{"vocab_size": 20510, "rope_base": 10000.0, "attn_scale": 0.125, "tie_embeddings": true, "init_std_qkv": 0.029, "decay_fraction": 0.723}
Each number is 128 + 32 x the weight over its row's rms, rounded and kept within 0 to 255. Layers, rows and columns count from 0. Numbers have three digits each. The size before them is the row's rms in percent of the matrix's.

# up: layer 10 MLP up, 832x320, rms 0.0983, rows 564-618, columns 80-159
# down: layer 10 MLP down (transposed), 832x320, rms 0.0907, rows 564-617, columns 80-159
# gate: layer 10 MLP gate, 832x320, rms 0.0931, rows 565-618, columns 80-159
up564 104:123165094158121139121152142190165223133163110163171132124104135164119179118168153154170119111123156176108144105147156102169140147099121134169070128135134099087121111130132118096119150069133139116082097076158166167081152119118119186124137170
down564 103:129075130124112144127124204161147103106148046134125204139117125146161151111151114129111107119072160183135146108136106200139050188125145118130113198130161122121131024182122147158101089172128075187148131105142162125147061099154203154114122125
gate565 104:136144151127169126105125175073142120175111136147107123109111207086172130146142143065087176116117105145166145153134120112114117122127136142139146115092137156077179105133130125125084180125092091136178130153080136104155160144088097100141138149
up565 105:094184111140140118102119131150114173162117086081131105158161161055098106149174137160057095184096151099161113115154177122149196117179090118148157135127190097108189163133182143139126129087080072140137125131141135128119121161107133137114115079
down565 105:144151146124114143073152100148041086127117104127126102208137131129150080149126100197150120180129133088112206125137135152135102191108107166147161105103116107112126156063144099137101138136088094133200183178121138149161156194132166105069117144
gate566 096:118157135123056149124092096156108122092139135150183129121088122116229078103146111208117169149207068130150132116097181101172143142165137193125144149166151173148142140238150111135123195111168130116059076110146071147167178082145105146126090116
up566 094:144117131128170109111105103126072088160129124142141159171137137188130185134154126121150081139098120124069117121132071122209104162118118132141111113110153090158113153147133155139134144148122153040086178012148123151170154124091108115091139095
down566 091:154088112116151110123153141112143110128169129147154163148099117116118134148113144125098135105163088100170151174051102105088158113113097161141157132168127129103084108130115018112118138113160128151136163072103100153148143118169111138166142156
gate567 099:126095121125135062155123115082155109097214126162201128186094174154176166140099178112161138144126108146155142134157061089156118098148144081120130080128118166176135191126143124135136077186122091089118159120072131103105071086087172158122157119
up567 100:068087170155142120087079112145158093105114133067168121061140126086155158109101121167131104120110101195156132154211099110137059117106166142157117128103122145109151138119147121065075131133102128149171109133170116137203157120165115124121134112
down567 101:131147174128153115127129149139057108122130132186158106094080099132103150128111085106100094184168124163083070128131133136100073130119123092095150132123079138130101166137128141124102153139068113133110111057116104167113060155156080141172167174
gate568 095:130148084103148136082100117128127117074157127184152191148184204125136104169146174121113122100172112157104136136137122112124104085149111133121116157158162128142079085096132138095074155175117150111076150174155112111148137170128130127097156129
up568 093:168066138126187152156104084081129174154119132146086087144143218105150130126142099111094081130143184062099091065144096137102182160145153069153138195196148156135120143209112156120107095121162194160123143153145216126104080149087128169181117102
down568 092:113145100112174197132168111149146183186131125073146143145123118076152112158105087139126144109100099077141138149122107130069087181117124134131129090119153104160081120119102155135131110160176089150112061144115124123139157090150147118164137098
gate569 091:099095142111125084080126169140146185129105097149094113138087096137107171146136133128155134124120097108166120133072137136227135082118112155156135160169129141134138134137142176118084107126129155137199067135099096095100095112090173163153141178
up569 088:147131072112086097157132114094149144124152123060204124156125103166079103086121141103136139107094102111136089137089090117115133125109113131107082150118130116114147157154082100080142150170091127149171091121124152122158090138138129144123154128
down569 094:121139105134116118120119180115156122172111102093102147132135110112169126111085094115120095167162124096140165060135157136162148135120100115133115169095131170147099149179150140201095136152135085118080122103202121141096092130115107173073094115
gate570 100:105137197149162114164110131105170149128106081098098143097135117115127136087136122150115143094128131105127086131201139071140138091156153091132102144204190106170143147112139111093127104129158132169116191116141100117108131072151116144112127163
up570 101:155052087138137123098150079155150113096130101079144082170157118150168131097106162112112150140138127150110071112104127113165124148175124174071097114101196119141119128079161057103154130116083079169081110124144113164101151131133130153125107097
down570 098:074163124101046177150132093090113168137134105154126109113145140076112145095087167199136138067084106109142089079161110163101096077161113091131137073112138138115135146149141093191099102179137158154146055074212124159108092177129161137118187183
gate571 103:112135102152129142186116100177073151124176147082095061116123084092085117159152136104159122193106099169135085099197157134137084203054101137187133135129179089127118138086122092127054205154084129180122120155169156080118127086117085157111159081
up571 092:196110144105118113112130192132117133142131144123135091114128118086144077116089143120145091175160138161099182113155145140120130154094136125119072137107152140151070135115169109079168084102128118113131124133169193130167122156143144129088090106
down571 099:123144095158163108155101108154120148107158129110133074119189087078090125158191116107169127159088091128142077097191136143130110163065131158111140139134153091115086188145132118148096182144111162178159130129146116099108161057066122154120104105
gate572 101:105045103126139160106099149135103109126146096088157114112071133168067171126154136099139103149133158111062141136182153126142089163090131085114119126115149144165133126096164096064085123085118127144115113180107084085141077150143089094113152087
up572 103:210120118140101134130112121147131165123090211139156065115121084088088116074138114108164093117129108103145093116137097123158146122166114159125106149124081126164118077105151168164094109215100108141127095129099149120119122103099068144119141199
down572 097:112124119119144096172137118135097183144073107120178149132138132111127133153113151114115111110113135109108117100098130111086134145123144150131124168138095145115139124107145113082165157135149154136118162123129100164135104101117147134161118136
gate573 110:119151114153161135114138163155217105149125168099138083046095090165114151127105161128131082114117139147157128149127103089124153127167113132128132121124117100081162118116107146087164094192055156089143177144127113131143150016124115143135062079
up573 100:133187084162140178166149114072050132079105067156114174129163113141098140088103167126201169113111158062146159097119075174139112150134124139169138133127127097164090126152182146174137190169119102081114164109147102138148136166194220116126186089
down573 103:162109116107095131139132122100077142160091099122169122081168094162084163140062107097120154126066181075133112141120130144133113128126162112146144123135071177040112074158167086136107196127110130152117125182109129137134140137187150122096096210
gate574 103:129109068111147152097108149108123128164119121117154136120118140109095099110096079143120120086106171168143178214159189113180106174169209080144120100089118156116087117146162133142082104147128139129166131153114093181114130140140144096115131154
up574 102:081119106138144158183118125093117172130079049116124201132152113111090135126127101127144166169090103147098133169156148149100125136087144094073117070085096078151115128137190137160126145101128189087106096136103058128088207137189131150145203150
down574 100:071167130115097103153061137098106131056097142171121147101076170069120186138125134100157149168089161120079137145118197145126148168129107106142143062149128146117119108129189096190121161108116172110135126170112115098140097075133123119140147133
gate575 102:132129110136102152183138128188088157139136124174178053156129145139129104098113103157085121147114154183118131116157204122119114182137097128106132103130071130140154123097127120094130099152160134141096111152153128107087083059110149145069147140
up575 102:163119111100155082090144148102155079151132132168104156096096123128113071042179173096175123129159103124181137104148127067125112152157125147148112162205114146169112084122110065138114146068112155134142105107096157102099191108110164085131148134
down575 104:143150106120109152140122098163116089120152128125158153103179107085183174101123128186168142125086094132092181131138139130137122115086112153126127066085127127111139132144122107051051119217121132130151045135097138194148119104170155111120186130
gate576 100:143164156069169136126082189156158090149067139104070126125143171119148103166168133088160162150117106160152169125111128108110086158170110113140149109126134186088113142128126130128083093097155139113061121110122099070162169154099138087105061136
up576 095:104135119137132094205105092118133153084084080116146100148125092122119141113176140188121160154172097119100148170096107153117152134127116161112146166150109125095147123169126107103119078087107142150185151091183150135150125138117124153113149108
down576 099:107121143099114122092098166133127118105102080139096140083085139131108132176147097124133153156105114112062138156137158121114119121081120111149111090171171156129129202105094176141147136134118129140119157130126118165149151196150181134128150135
gate577 104:177135182164168148157090124131084121148146122128177104139117178129084141163118151043085165125129165134171120161123117153085129158126158133096149115084125101123110136104166156138141151124090119139115174104107110146141098166133135110111105162
up577 108:139134162160178116122144149136132125116125085125209159133120128115079168132100139129091122107056134173110089138091087137177126057103130154154132109092162167116142149201134102090136152147155110133100137180177113186160142128211123142112111142
down577 105:130187178130217064125152178143082170084029093099157147127167108104112157130090151118144080104179170119159100109093134107125149119060124175180138074060153126100128084137093135122126126140107127181191087130149140178121185108142128125165105118
gate578 099:035158166119087094140060111103138111094079171126051165155071143110161171101156116147143142084131092136165070101078153115091147170118127137129137106110142149110114077068103131150097091099150155071113106132146144085142139170130149115095072145
up578 097:164115112152145174146149181125056163126084116105155113145132205117119105153109108124184115116150152184151118108134117138164179106149163137140160110120188091082161041132175111149141165132127119174143187184125098156072131149115121177154145155
down578 099:098153171217120106125114161143141114115113118147074080153112184126137100105146133145076142106056121132103097066036179189162157128115148125148120107098143094102106134092151115146152167133125166145149161104160149153145088192112106117112158141
gate579 100:122098075124097132144158179098141100091090086103166139136118107137173113090121141112138113148103210149112118161140104124150168101104089089093136163132141154156100092112086089141102109141133181168127109142146153138122146137100161173176183114
up579 092:151144067159120153104188077060145149121125186138122120129184057117146078101147163076078159137126130107128153192118136149143124140056134130119117135183150101158107137172091148112132123165138118113119113117132065142115133079183147100149184155
down579 100:136137122137161135168133115123164137117083116155158098083116131121138174162136171133223135105110144144125154122131135127049171131149069121104099121102044062123113145111098137166190128128136133161141066115142172143169139141110170143154112128
gate580 098:116079157086158114135161111127078132138067158190083126111119132137184156140158117126146175054132099147139103117138123074108154108104090074127118129104137120136161184137185076127114132133184142153118129103141178148143119134084121081109102140
up580 098:090069069113099103082142133153104087132073120073115147132162064167094145092085105168117107116107104090117138118089123181164151117093181133137147128099104088102121117133166135135146161073152161167148163119103116127165141102092069129076085112
down580 103:158106093071148139142161133047103087179038110146148178130147088131137093085153164069055046116088123132168126166149072151097138085089117159160134113143164097141160125134147081128159160088094158105125148161114119097164052042108153147163120152
gate581 102:131090133137152122145178143116080146148143174144074032173121104112152148107171149177156104103089137185167161075104114129161177111133151149106154116113136129102194152174160107091138127137159133155126145131083166132136226074131105163170113129
up581 105:168119179152142186137103110094106156103160133153120136139121107153088087099121110103149123113129051147121171138078126109147127121171146117097149117109154183103136102132141099163179149084087165138183113105120144175132144099145141139144170126
down581 100:140038126115098141153091152185108093140191180177169114119123114043092164123154130140120122128148114121078115114112144061180146163094159111129102090092137151135198098128091157134039099154163148131102176104139209078095144142142146094084157081
gate582 107:164141154067131065144153095093099140081123154101091101110169167116137128121123159183144168200102162137121133162101184085093126120127097200111119186184137145167114238159129157181123107110155143108136107118159192153134119117128134156138104096
up582 102:137093047141110216181115167123066182134153134108088115140144102129108132078159174136145122149112070061135135132119154163096164083127157112107087169101117152093119194162106145146173131144092204090150074128160080147176161158094092141116073126
down582 100:153081154091116141086111129135122114168134146154049141077129085107093115128140182154134119128153094141100114151149094122121128111127150167100067167127127162207170119097064162096121118110102162126156123183146110130154106094106116188075077088
gate583 102:133195124130116139153120160108130156128155175092139099147126131134124157095099142195139119154104125154100158101076124136169218159110145111177157168121149148120067173144061146049102172110140130150162140156135156128139110117118138137157181115
up583 103:098092142176089101134074170165121145096155117146076126088123100157119109106114101158140103096110146111136165187160143131136152129175152133114116116132151082130148154106101115133201104150189112103107147150074126124083117127164137173122085112
down583 103:166104092106120131174108102100098182102121153128157102135060144118127113165111188227155121119120155058091104105140119094101134122180188165154128114113125148179126151171129157130133160098106173100176156141128043117137102126154111124173148129
gate584 099:143149113160108149134110155156135119164043140071158187108186120138099157113164157138187117121173130216094123100102184128177093143093096133092107136125096142160189119091165134119136195157144144114116191143146127086103117150112133144164096138
up584 103:085155184109121148096134148090134098142140162157053135128116177078083106137141146150126150139108163119151150127091111138107099120135128124185113128152115128097203088103186149106177171156142160109126051109071126114128113105107115074192170151
down584 101:082205103126098138080114090067137116129062166154155084153148180156111040114107120190114102121098138121150153140128141144103120126109136135107085132155110080136186142120091137143135134141120046132060070102115168092107113105135167125134134112
gate585 100:079131133162164146159101116132125109090159056134135135139171123127150163144109141132162110115088139116093116145146136152155093110149124188112063085179154146099036128197153164218162138185129159156143102074082116113147151084111124121110106112
up585 103:126133169171158145078113109047101095124102190132129137135123142113120141119151132136103140059092095071117140116107139138137166116090123092133107193133102116133143099144118075121109084173158169141097131131060129123186186145113144116105154145
down585 103:083163138156104079107096140193082077105158131144151134102149112093149111099114087155145143125140132121123150119142102191178152181188117155127135120137125129114097113124211101093192145127227120134161106085074136166165111139089146151137145122
gate586 095:102108102109080082165090116161158112117116106160122090138143143096130088120111112108103192080098176196107130085104156184132125125103129107153106154145144174141162186076124169122147159120119088138150148137112094171175188103057135120173116142
up586 099:111164111114098153104104140119094118093139133129131075184142092132129096173156124113124086111179143132144108116101114083130126189086134116154185158124190082099071150088147127070114123170109173098145133103127145082109122108171182150074110120
down586 093:069125153164168119144108084101169107170088108069097128114130087125132153166126113122156150198107129148125100088098152107134131107125128145123118081165094099151088075146155099164177127104127135109158123135152077132177104124133137134129087149
gate587 096:151134101202072227092099152085155085109154106138161077144128129101146049097126144188100188132087111161152138085090068124137126128189114150072122102113150156106148152128114084166119113096062107127121095137085129162173168125235103084084131135
up587 099:128131071168112165090139117140097108142114064117143132136067121167077129117170067119138143159130111143189124141139140147126122139198133125088121126104160189155090146064166097143165136094164144139095174144116129119066138121126060101128114121
down587 098:124191144179131139103119088153112063113101185155154108106095121134115125148162112096116119096133117123152065079148062154115120116117111130044119130113098113117132094146102144137107113112146112156107092122142147030107138134080142120130129236
gate588 096:083129104179184104161097085099082146145127100146181089087090120125148092064076156107140131120137137185142155198108127190101133161124133160157164110092111133132113156141130141121125176152182105119072071121121146169120158100197196073062147169
up588 090:103145110081111133112082155164104103134117130105156142161100105110233096156041116098169065104217121107120131155127150112111076160138058131116174152129121127186168112148174121098145114128157110121156137147157138179133153165109146101143110152
down588 092:136154087165141065112137147142106123104226055166150106081064123077123123109110137164117137119154156140163138086162194128125138091102118093152114086138149130145092092123137148114146104123052127134136158157114101098107092126134134093093066148
gate589 095:101137163154088117162077084110115135149085082072151160133112124159158169124158189114114176159102162153114105084141189167157098130133169159092147189151156070082149134153156158120107102150126074144199098153146113103137121115106136064134171089
up589 101:109143148130134080146143103137119127024106148120114116150042124121103157105135166143159130192061170119168117091166139180133095111156109146067113145058156112108176130154112145167104138056207157064150141118131121164123169113132151123058067195
down589 099:140158143149077164117136174114122108184106132127161107095150121162106138169104125145141131158114145185052102141175115100130138142123102155145093137161149106135051125142143115115183094175121129071141168141131104114146116119101135165170149113
gate590 098:083165113108179135061106063100185134161133124167152154104114085116189108154164133118080020111128127122162128157141148118170082177131169180170153099076106143157133166137130154116142130101145120124122098112124125117164035129145128096100195118
up590 091:096150176100153120161132127089128090172126156174115141112104118135154149145146125114138075180105179105130121134072103077093164156089162122115105170133121122108122117109094142155199145101125121193155158112142140179115083098148108108135142161
down590 096:184101113168112144136120113155136117120160127173127137149149093151116185126149170117168063087113106075164158140174131136154166158107107115127127174114143111143162132072173143146137118155134130126147077093138110142042134093113174114096116113
gate591 104:127148109103119163163134152128089113171104113098140101125147152148159179085155089176084102135154090119145105123120121124132128139171070157177100146227086127101107159195132156170133101165141111068137104097132119093104147121100151090083153130
up591 099:141099126131132139076147148132082131171123174164121102160097115178111121167131112122133133096114100073154143160092106125126085150117098138096060084070100106067109131131117071111155109144112168127114151151140130162130040104082079100073087135
down591 103:113155137099064170110185160149177103178131086140127100138124118181134168164121140154130164157115089114155122141072147185079111146129169140100202145167118144110173080123101134087101153138055141136148129158185154154134101203117081151148090049
gate592 101:090197090107133085166121153130147110159196157121154098159086113142124134135062159162120154093100099087159137211117091116137168119099096140189147091192170162183138147144162106160186187153108164112088135173109181125058128145043155098136095173
up592 100:158151151118146115152076090138119104166147185196117133059111191090168037145137098113151114155107110105104106139201158081106116118120149158173104161135150060056156135142173164111174089127079145131142175159202134109170125089126088129107150131
down592 099:054072140133138121154101137086118133145146121148144148113140212089115148202058107147151125126079224162138126096175165083079132134159104137115126140071123103144103113078122089101125105135093136199088102109116138115115099162137150174166146158
gate593 099:117050083092119111100150133104175148097140106126142194102130140170066158144162118083195160117155133168098189173125118053102107131148176085124170146102101126098116091134119126112101189087121119154076149094098110124106139084119099100151102083
up593 097:145148141159137087171069115138164081097120109162099130093096156123123065108139141126130163116158184147101140122154127170111137178072195139139176107170139164102130117108135117130106106162154131107141126152136099130090186169213087101129118129
down593 102:117122117154133142157131105112138175149147149147184109127127131209094089135167079122086060139137114135110119153121165120200143116104048146101169097171127152095114194086121115081134090076239104104110106135096100131137133155087096143169099148
gate594 103:087158179125182217130133129093079125118076154127132166126137131126149111174165147149127138109086143150132114165130152117179084161159111114131118223083134121237129143113155092103172153145109159152126133065143127177090133056138063189167165102
up594 105:150087129141120089061130105153118134144179173104174134146127115138135115160079154158098181082105174168125115119105100171159161157126165140124083183155149120119109086136123137136076137218146141129114171096093125164151131117134133085114136148
down594 102:145103129102094100078121123116101177145121128082131126094126100135133136163118151172134145193092091076160062151095117176172109112105140103099160137118178079098142156080154093163142111149129173114154106122143169131139130155136116157094059055
gate595 101:134133112112145163119121126140080127159139105101084119063118155107179113127127169082135130120106128102128067164202099183044145099153070095161101129106128138134149105114154103167099028059163121093144128148158078136123134124171138111111143159
up595 100:108129095114138156143153141092106168161134124133158081161154138113126143128155165112109096097110119116142129188076127133131170098124081098156109049113095103137129102138202084144099082127085179148198137125044145173092099158121134125120145111
down595 104:170090080164143122102130161092071135138146051133093122130105052170137119109096141105155167101132082174110169142144120154118133104127133124127106125158127186120121099149194128123157119133063138122181180167107132191130150124041148135109092105
gate596 090:079116137130097104139148136133171132135146173117125096133165157064147123114116164156115115119130094135161141160148092097142115090084044156179176126157150129186149148152120134146162147168141129122128154150126081191108106134145125146129145088
up596 091:172117157114153140127109177047115164177077153068078160110168082143140140119151116066120101125153101142193177141115060139135132085137071139093081128143156088176134105113177131106148097129101128112136134132119131139139153103112107185124088182
down596 094:148154147125167148173120126145143131092143081129166122078115113104119086115156172155147120145086205109124018068071119106125174157113084132103138143102087146123132089152139117153154130180129079136203124137072079115092156140110166092178133113
gate597 095:142094141117113149134118166155147130161136148132152092116137157118112056132137142151119080110110146139117129090144174156171121143067072165099139140089093102154087108163159089183149130100099125135156151186180106125176129135128093078076095131
up597 097:087074135151150108117147158116141134170167138094175145169117176134138128073149112114105155168084197141124113092152089164105109080101135141175122072175092133144131147147157115107107126152121100101190098103040078127100111107110046151177096108
down597 101:181186097138132145165119133142144174130122153164147098105112152142152125102130114130155171109173153157142117121145143191135126154121112111098179092123151144156147152144082116083061081182085092151118122105174106116071109180080110144146142104
gate598 095:140109144153033182125144076155101141116115118137068121138171107120116135133119138115152084122126136079129170150127127091144156104116111137156144181098140112120137161183101149146112151120153086197161189116091160130038085151101108146113076130
up598 098:119097163135085128144127072119122080136130068109099116169096171149092093157081163220061146163114152101125046090101113106100153131140173155150118092155168125114128075136140103122074132088169106169089135122163092134105111119112184179080111104
down598 096:178057140138154095116166110104117182077147075123146177088110093139167151076141121063118126150131100106126146102136117145125151146108089146114138125124143163081111095129103134114131115170161134111103065098127133147083152116088151112119169103
gate599 104:150122148147106113096154122089144169143115100126065102182204199147136141113127127094136113096126156137150076149088116148109132116086154125137123086175164118143138101055050114132178145056047092167114123062082146113123086113127105084107124157
up599 100:170160176082138117080141104148126136095103148164078166133149125140151129073163148141129156138089134101122067136107085175142080110103120109124197107132093111097129167096158120122098120102086136141146177138121154095099113184099163126130082064
down599 102:157120126094110144158136051115150183185089107130123179141182107121124110112142082141135105081124103147135149079116157097159158071127199123113117119135231087100147168152109076125127076126118076084107166157117141112097149115122091100132096104
gate600 105:086107133061136091122118170130147181143111177116173160105103117134103116089153117092125064047189129172096123172156181097178102123084112151097145152100171036103153101110122163115141153068062138128132157118106105112156119095107121096064110192
up600 102:155207102089145124072076095079160102103162130148114095118112170111131137123077145112127090135142137099157107067131112103100088108109123099098151177135109128101100133143130172163105142115127067171115111144062093173112078095114168139137134130
down600 099:172152156125120117113119175058176117110189148164172098059074127178117169135080136164139139097111112165122127177091160087079142101103115158100118092102136098180120122078096108198101137112125112182107131146138170144150122173142142143173128155
gate601 102:170121067114090106084096161103135132155109097187156093107135110122149104196126116131161108080107175117129114136112133119106129069131144146140096135090173147157138108131098074115140118138167094139164138117095171080122179217094057140153160122
up601 101:123130046193086157141167142165139187089168102111108130148097130142102161168137114131125095107169104126155118178115088121108101154120148133171095207150075132088115101110201123052085169135141166200152065110176093101094148153156139143135145130
down601 103:090181125098120092173106185152038180117206137173112091152106118162132142072151139120173114132102117127035146171104117111113180104112143131132134086134094132105155173169149105144131116132221150129146141137119114171187127101142141153088148160
gate602 106:113137165067171191157110157161118129165080150083155142130112102159115163123131137136107110110096130148142087171162107086125089145099082123097095101129134101157112173082142161177136174134166072140095128111131202110088077159090145184142096096
up602 106:149162152072145166169081153181163140078104132090118139052145093086104202154077157140137121175151127111125149242079139140128166208093111163137131111137107123132134102069185130154082146122125119097144134115088165127163046118105146118074121077
down602 107:088140131118117162175142133147147100160094061142187078166111091206122102126087127116168150151087161074113169129093092140158157173078129168132128127096152153062112087135170119181153185120142178156122117080086116085130107103120146127113080127
gate603 098:184086117051104196115088088147138099107130141122146156164106098161154090217058156089151082117118160117156113114180125140155105164134164074084150102108170114149105127146179149152152124140175118097116142111138162131116131092151156125133124138
up603 096:076126099116119128191113157129082160145120145193123121113199134147145168146125176133134098113139135077137182104121095104082165115137141119140119110110099147168089137113158109115117170161106075122098061109092142119083096141153188146145098155
down603 100:082070138136097113129135155107098174171073126135130098172098181136164156132171081129123166088153110143132146173034102178152160170140174117172107167155133171148123162110141098137171104145147109152119134132110123147183181145096095183131132173
gate604 097:118142059144125137156160094094129188120126137166091124115118116139173133154158137107127120098163154128198158189149181170081126111123127159114200115163127098172170158125131096138185096112107138149156164183082100105144147157164092165115180091
up604 103:086109082097173201091109122166126153163177106106092128100168132109091099089158154070055119194087130153147114148156075072098201086126143164104124144099108084131108135163095059111117144111117128130160124120095076157145126152110122120157106119
down604 101:082111078150132115110139175183131131121092180130112116191089161131167194117129115171178164121160148173128168191164159158088150077133109110142171120089143175146137137109107137116152052103151135146106187104088097103158105107146147091080128137
gate605 103:169135092101148158161154083131208135103165109129078146142132096179126092148036131099108158153141115119117182121093180141154102131124153120121226094081151159109132123134101122094085145095118131105135135159122181074116090051042092165158160125
up605 105:142115096161117145171149130143118160102140124140121077139088157098138183128095139118126117129086126090108122125143155117170088166140145108050092133078139113156115130126134093119132113217099061082147110172113129116123113148137110126116137174
down605 100:088118087135130107114140129087111162077078105097150100112156179056160164149123166155122109099104123102087158110144138176105111175134147137129178149111102091084156178143149158175084143152075134181072106171135146119132153119145156164121135125
gate606 103:114121140115159139068095094172109125189119100154139120115121129177120158131067142163127115088155119082119138107139198180117126122200157124127160175115206125074167070114088093173073171164162067107178161113114154206062109101100158104109105094
up606 099:092108122114075025137126112102105128065083159092152097156134159139117099174094117107165140155091185101097117129082105127119125133142105129148158121088112170156127124134151072111176130140114126112198119146213071134144160125105099122103143136
down606 098:141061128122126135119134119109101145169192123150100024111139120132120077124115166152125108120129142095168110156152126113093128115123107070122117146103145137114110104113135124146158123089152148119151202134241113082140120125111096090133133102
gate607 109:103164098152215158155083101101081080126087113144143105087111121157166146080135136057119051121125169139128151133107179099137152086120138089094137157135222164110096134133163118125145126148181159117111131117087093126104135207098120080133154083
up607 113:155088069107109136135175159151150150104181148171133122173097156032147073104150126204180118149125164156134187140144097128111140150157096143102097089166138149199125098148125139169073146102114148064083091141134145175147102084126094088198130143
down607 088:184090095090081186178141131094098162108128169111142150119153132126137116073122104186166159095115121200146078080156061102143129091168110133135080106130123151101136104124183158094156121138167167139114155166138152150111070088105174154195128130
gate608 099:083120139144112158106134151137106065157152153150136160127149117143093063147097114138137109099102181138133118137150132105154136124094046138137181144083110190156141112118185180136168168140158110193086074150169175130114112086131108196120085092
up608 097:113183130100083157145112132158181088166146125157169042144123151174141105129086130155127184138105113123133101189095101141124145127155107098191097146102116092088174093118137114221123146147112131078157125115149056117143157163147170112124119160
down608 086:151114130148095118045145113142139160125102138140079105134172149115123129132142109042109162180146137115144149134183162057079110104090188159157135177115123120158165156115094155103132117092188174108158103156133169167173108183053086100223103163
gate609 099:097180122182158171159134111145162124155108099139125099155159155157109147184113111135155142175143133172135121120114169095154112183100087107100168129129126104175090122127124157177161142170156192112161108177161184126139095167164158184111160101
up609 103:136133147111155094113195133081125166151124091043129125089048120130105121169077153096128167145192116133133113195120067094122098130168116222138132152128132148064091175152144085126200102143090158145084121104135115109154120141062165191108109069
down609 102:099084127128179080148114128115165082183043076146104078085134095181124077113072134125133061096155172151069142120159145067177079213200092116127143179096125157052127129203156131097137101165130139152100102117148097139125085148109188144139062161
gate610 099:133097124165094088111108081132187131146150097067134126142117163174057141104118144082105222099073113101110035156141104134079204098146133089167094160177135164142112130072052123169125132183097106124128147147133074172117065103090195099145115093
up610 103:126143160141108145094224132119199146062124133177092159103133120159128116134097097146098086084093086080082169106109144120171137124178086142071122172140079113125120119174141118118180159107048106121083101095133131132109122167119100095096130151
down610 101:142127113158182112116067189158116133145133138079143123103164120086093116117155155099060120153129133062115135110116082116109154139100131176170147111117098178143126094049110181073129124087081122146146157177115098145124132050186173121089120109
gate611 101:095131072122115154127110169109148111109134085072173134156157125135127109084168109148182123081079124181119116128155115158134122133188086070192087190123116122107132121121113141196133149122149176187151159112115094044095141189119104159097119141
up611 094:161098108129132127155099148067198139135136090162170158152144125148121069163137111070157174068132123112160126130167117177139147151139140146179118122183123100117146113159131156116102162188130106148115148135100138113161136138064146163110109111
down611 098:109198160192177138126137120093180139124150128133159069184096125074125060103139177179171110095106136084144113100153149081129174140127109102146086106159129149140188057134177106167177157079118177124124085133166125139108130119123162158104105165
gate612 099:127112101134114169117168141051164134112081152084139118145131103103096112143119134133133168108155115171119150156092096069150127126123169151081092122082161066138136120115103132099144170124125069071116133118107129123116149111116108126152133137
up612 107:101179150086115154061140099177152122089149148129158144149148156133130091141164114186072155147090131126145173131150095151022149090176148139079125102099122113134040171062214141082117166146115117169122127103107109172147103172121102141099130110
down612 102:126117130172133106142130129127119089062094161148170126143118119116086140139136069078150140139083148090106053108191089170122133142167099106125093135108073100112100084125090155141160171080131170125190085143135065154165168131167125127114150123
gate613 099:135193192214145075126166141179094116120135079104092087164095131176102083215143146146142158170176170136138099129139144135127121135065130127073148128143119109121149149150164179133099080119080116151150107116145145130126115159112107108151101105
up613 100:159157126069129130132085099149136149184095114123106154075211143127134141098083153101126152113175131133141078177092154185075100188102157172179129081112144099141140112116132172073122163141092102088161107087153134123169113129127128102089113088
down613 101:094149130121083129166084229127087158087175128143142128112139062143104114111172084121198044135069131132100087068112170145217124112132092174157124168106119091087120064107160120178135153150113133134093134161154075092126156084114083135179126106
gate614 093:158139100137091118182161130087107160176121163066081139126172108143148158154137094135125145099146128134129163091143131119143130143164083114085111090086114105106148159152106092154137071151123132094171107142107120097115149133153081128152109132
up614 105:098180213144176112150124092114083104150130131129147118173197141071072166136141148065099140111168135165101089134056110073155189086114134103130136089159088185075145175201118061148133142121108199154127136123140147109151115155099148115114139149
down614 099:142075102129078187071094198091115137122087146216140100114084119133082084196180127100078126137117152113124068163112125140194153149147135151142085121092182129140123047162123098143157165120140124173162123124184119125180160142100103079101154108
gate615 105:118066138097083129154108167056164093116180121161141117168147185104082112098139125149109167116119143128129114114152116084134149188139065112103138118095158157164120139108141210180118151129060186094135135110124135151216141151129181222141106108
up615 095:157178092096109116163136103142138156160100117146092110098114124131169143135097117131059066080067097125191130197153163167116077183122170067152171079184147096098149109096139117171167125089138077178172129193171168095147094111157086164103152206
down615 096:151152140143141107176170086126123073164128130128150092127130141079142152116121144104090096123136114148136081170183171134129165161117129170096128099142128107108158110075091115073093067125150152123141118135161095124158165154064157134169206138
gate616 098:137153141146097135142112169196086083128084109128085134120102160184132109141170100141170156127126080088107157143128156166081118122182123116167101151146094133088114095108138096170156096095098169175124168151134086173054087151115152172082105144
up616 096:172147143009167201170100133103163145136112119180145097113167062081116153153156109160125129191081074123171121134145119173138147158161135140107143065091137112165117134124125128133107157139091076105136070137107188098081148119114114179153121122
down616 087:140132134111123115189142141153169105177143169109098150129154177108151139072141146118094083153156152075148136104068135074109154060112079188121127133113110113162123106117107134090094160156154126141111133131119149121132142110089109120102128123
gate617 095:069148063130119119159101204100170152145123165149173120121148096166078102098124143153119105128159199155132125155036103101182121127133103069097115123082133127138148096189080115065084170092131183143096130148151112108114166122127140087074124116
up617 093:143212079134129111133111135112120055046143111126198089083115122125138119147183093159194090140179107141100152149086092127113121111121129184229083084162119141119178115151106191120090094110148083148117138086133131138127146115107116103135192117
down617 092:178159162151137124184149177101167117153109110078126134150214126109195129145189119160046098098105145058144108118067135150120119102150184074183033155106107127085172129158068111090149124116118103162175117148128066137139124112124130102139079131
gate618 104:064168194135135086146141160102178125068118072156149107125151124124124193092127136165128204101113085135142028077116102175153143157086165134088134169161171136069157153122138136101121137153140138118120120156100052108119126123119083159120082141
up618 105:083150139093118175149119134117159120128076112121150105067107170165102092102111103130165177134182058100155167125128098063168088122101071107076146061124077149118083107135135161135136139136145120109143145124124072144134168069150127126146082088